Weights of a small GPT-style language model, trained from scratch on English Wikipedia.
Size: 12 layers, 5 heads of 32, MLP 640 squared ReLU.
Architecture: local attention windows, capped logits.
Training: a variant of Adam for these matrices, 255M tokens, 10532 steps.
Each number is 500 + 25 x the weight over its row's rms, rounded and kept within 0 to 999. Layers, rows and columns count from 0. Numbers have three digits each. The size before them is the row's rms in percent of the matrix's.

# layer 4 MLP down, 160x640, rms 0.077, rows 109-159, columns 512-575
099:525500480483535485444534476506486523473500520523504480463470511526497460522475485486498489541517530527560495492550472534521555497543497506500484463486508511541492516516469459518483523516488495
101:460504531550514518471523508520505532540485496510535510512486495556531529478520460471479527483474524518498496506489496538479476510503494481475513474476494469489510476518485482479459460501513477
092:515514499527472502485482495484475480495485473495499535498556457431501453512465488520547513482515507475482495477468479531487493518490479518525523462483517489453549487518498479538492544497464500
100:443514505486518537517510489485535509502475521500519544536448519524492499483487545494505480501477513492531507531506513514508497543508481488500517509535470504499477498514478461518512497530522529
094:481522475469487534512521472482490480538493511490474523495534512459517485489492507543486524520490516513490507468517484518531490464467473449474499484524507491489471485512530472482433527527541518
095:488486484477517527535465536442512555490515477500514462530575484471497506439532524468480546470453493548495478547472472524478471483502522534478476564498489561538526505483475532484483474509492524
100:516494533503461534486496552492531502529504502495546532519523532486533477475522516455530524442449486578515506568468498493456463481520487532515428492467518529487483513501510500506522512477490492
101:534486557487535492512489529506516486521508516476531541493484500507495455514498529540476507405461506502505517504496478510513485461503489527522470494532515499504475531463497533487500525505519510
120:477552515499484489502519516473473483479490469537480539527518482531511472489504487445541518516506500550507489504455473485459511493530498492475517461549546491529480514508508497470500444514514514
099:476518482498511523505484508533463448464492486492530505487479514435483447500454513466477502511502518518479505499503498488540544522531443512514466485506516514510523500511506490526514534490526495
098:507506513513445522483495512518514475482497503485482515538484476519494500479496511545517484494446498512499545506529527484474477524498528434576492494484524477501505473517484515470510435545483483
100:564466464523476521502540508480508435516519493499533499503497525468521466577491493482567522507486473544507498523488507500500504505501535504511456481458534493467556521541509533499546464496515493
099:499498516453478490495511466512487494480492455519497548487456517492481516521533509484474474501547492504507528518496520583456487520500526491486505466494533508522497529535470496524494518479478494
098:510524520536547482523506502499553483501537513530484491447531510473505475453493488523483521507519506476508528538497555521506513484523468494540475506504480466479548534469517493441487510464510541
109:514500533494504537505495475493454484491499527502503483503459545477525510504460508508488520500501489507522481511501514493559502523491490512485541510529510485559541490528492529514522512532488547
097:543499506477528529516501515500487518514498507527490500475477545539487504476509507539490516461528522469513493492524498523503458484506504501547458497497499505526447462499496500527531533488490531
098:467522491450462507497485503469486470534503449515492519499516486508505560484539519480517504499495515493499466529469497471492492494528500453448429515486469510515501499538492532475496494513492552
097:508452502539490483488489482490506484467520502455482522497499477485465424491499479458475484525499502499537493520532454541506442485513474498528516490477494515497503516504506477477519514453511486
100:499477470506473504482508498538514509506495536496480517493483528524511471498498533475489513495524479526514453522501527539523493545495512482507514492521501519522541491525478487522515526478537528
096:468488476532524497498525525511481509486437521547481518503447514510523525518486447520531495494427520492534487509529474521522493520504527496507537514464504508480534523519510478436509536475463481
096:504484464561557519532469469506482476519471524496486515475459470516518490479489529522490517525506530517495544524495484494519497507488475473513505490534492540534507520467499534478496520480487543
094:553485480503472526508484509559468501464519522495471507451519575508506501484469480470474522490531540503548492483478501507543454482494528503454530486510522515469496432532479484475516479498469541
098:534461526557507532483470461486505488507466550476539492499520545509511501501499513533491513501496498526516462511494476543524510486457507506498514509529521515528513523484489508531526454460501511
100:464495473478518514554558484500524483485470525561523494519493476503478535477477483468513513537504477523510476499489477515471465536479531488505508464469513511517537488514505489499475517497540480
096:493536470513554494515508522514499476530496540513484484519522519465534514459490545509471459489544537476506495495534480485492466464447488481495494489482495504468484481513529536486527463517441526
099:508524543480498473519504518531537499467496531535469477549546549522511505531536508563516509506468492480500489471519527473528482490519518506504504502506535497480487519481510486532498463487475511
105:563529495499514501478455481521525516451520476489531532475505465482479443498492544535485459515466476503526512490466518476489533530487508511506521498498493513545455523480504513498474489510506526
101:531516507518517505495505474482508493512462484484497502498511495482519478483528479546519487508487497524466526507560515543530546463504521515479532509517470494488535524560536519515543518512506476
102:493482538537502492504513492535515494516498496507513516483509486541475480487501476535486477483509503488550500542493524454485494529517509507533513516482466499481527497524473475512477476483489473
106:460519516480513520494501485501517497492522550486472488494558454488497518505487478490545499512491505495461467496468562520509503482485495518514518489497507496508479519520535548514491440465490488
096:512470486481496496515492501475471466508489501480446473498487487511486473518487522503488500487510495516473522497485464504504517489475514521500520475481476499477511479511485497514494460472537495
138:512485471456552484475502485493481515472441476490502473495503538539500528509474472471527529486545486514512525532535484497478510499498499511484496526522516547452539460487465498547476528564489505
102:532534488469500492518449529512465522506487526549454550523496501511508488483491498552475533454521517526525465523462512505495484510473484529526504473481495491510515491456493494493530546497484530
095:507481550495505496584445507521442538537496479487462474479465526512493496485495491502531491501494481528479525516446493512484453527491538479494469455571523513468493520504495516497465464487511427
097:534502519519524501514539541537509542514520502475488491475474492499499506492490511514478504527511489496532495457493537560461500504545439477517495486486513541511529494507494508505499492498502482
100:479496504480468519500466480496513518507518475470504493504499487509504517543502517463517511505500540447451495497498488455524502475511524467525497534439453521480444440521458515510512504540480504
100:519488523468503513549505549468495504511498540493500558501540501469499503509504513498499532505479441500503475517432541512527455552516507488507473498502491497523519524511500469482520523556505531
097:462516517528508438536531534470500482535530517485540499488457490476481500478510499487493525504479525481520604465528467546558529446525495504519516492492467504472467495489537496463478520478515438
103:543503529536585470502475499545540509497540505470506503489497519531486534468503498507511492506514465543462489477528545499478463526488489491486528471537486492496486488518470461478484503515494507
100:487542495499510538485508540490558561500490498522517501522543499484486485449504516526497495489485513473502564524470526511536501511503487505475496521523477503494520532504499504498470511549513500
098:524481530511481474538465552497486505484523476482517522479516517480494499449497485476511466490537529470540444485446541476451494492481528510533490513455517489502471514467497478506523463531492564
098:530474464511534546541502482489499519510477493495511489524471516533486510544516498492520498493483510501493555504485501496477477518490532479514480511537475493523500500505468489527502511522509541
097:498513490483519471459499520476481445484479444510480524455550519476467513465503492499427546443512483487451492461539506517506502527487480515495524493490500541472514463529472456484442509507492475
109:530549514472441495525437543465522524508548566555481513510520489481506506488519509484515514518523443515486489525468560472526505478482522497548530509476521504492501522494568506528502458507502510
111:520511514497489507500438492489547516459465422463500472477485510511498530487505488497437482481526494461544486490490499493492486512492516513516480518455490512495537491480452523482485465543498534
103:494542501506482482497510515531530532513514516505517507502518501471488511511511511494457493438497483502532512540516509481459488503501523511510505531494500540505530514499536547483464532486491519
099:502482517505500462487507498491489477495502546472490456484492541536504554503457486468517519492478475537506496533499495501444482490514470456498512520494543494501515509495487493531482452485449500
111:535454480563511521526504541523521479496503519500503462547506562504577493477512533518532497476527466499478532471505469500551494482500496510476543499524507525474500500551458515493519508501496455
101:504510462457546513482471494525505505490480488488495493485487515507518529526514455482519531500488466496530519514471531512481468522494495480522458461492480519518531451478478469523508463472446497
100:544499503536569487521485475486454491544502490508459490497514491543503525523488470466559478531544488490482536473493506469491498504470516510490471509490519524540504475511502507498527444494503480
086:444473523479480482509462491481494536524524509484502499509523494475471450485514488509493478522461531490500480504487500515527537515503507533468504478512511463501501490494497508520499542525529556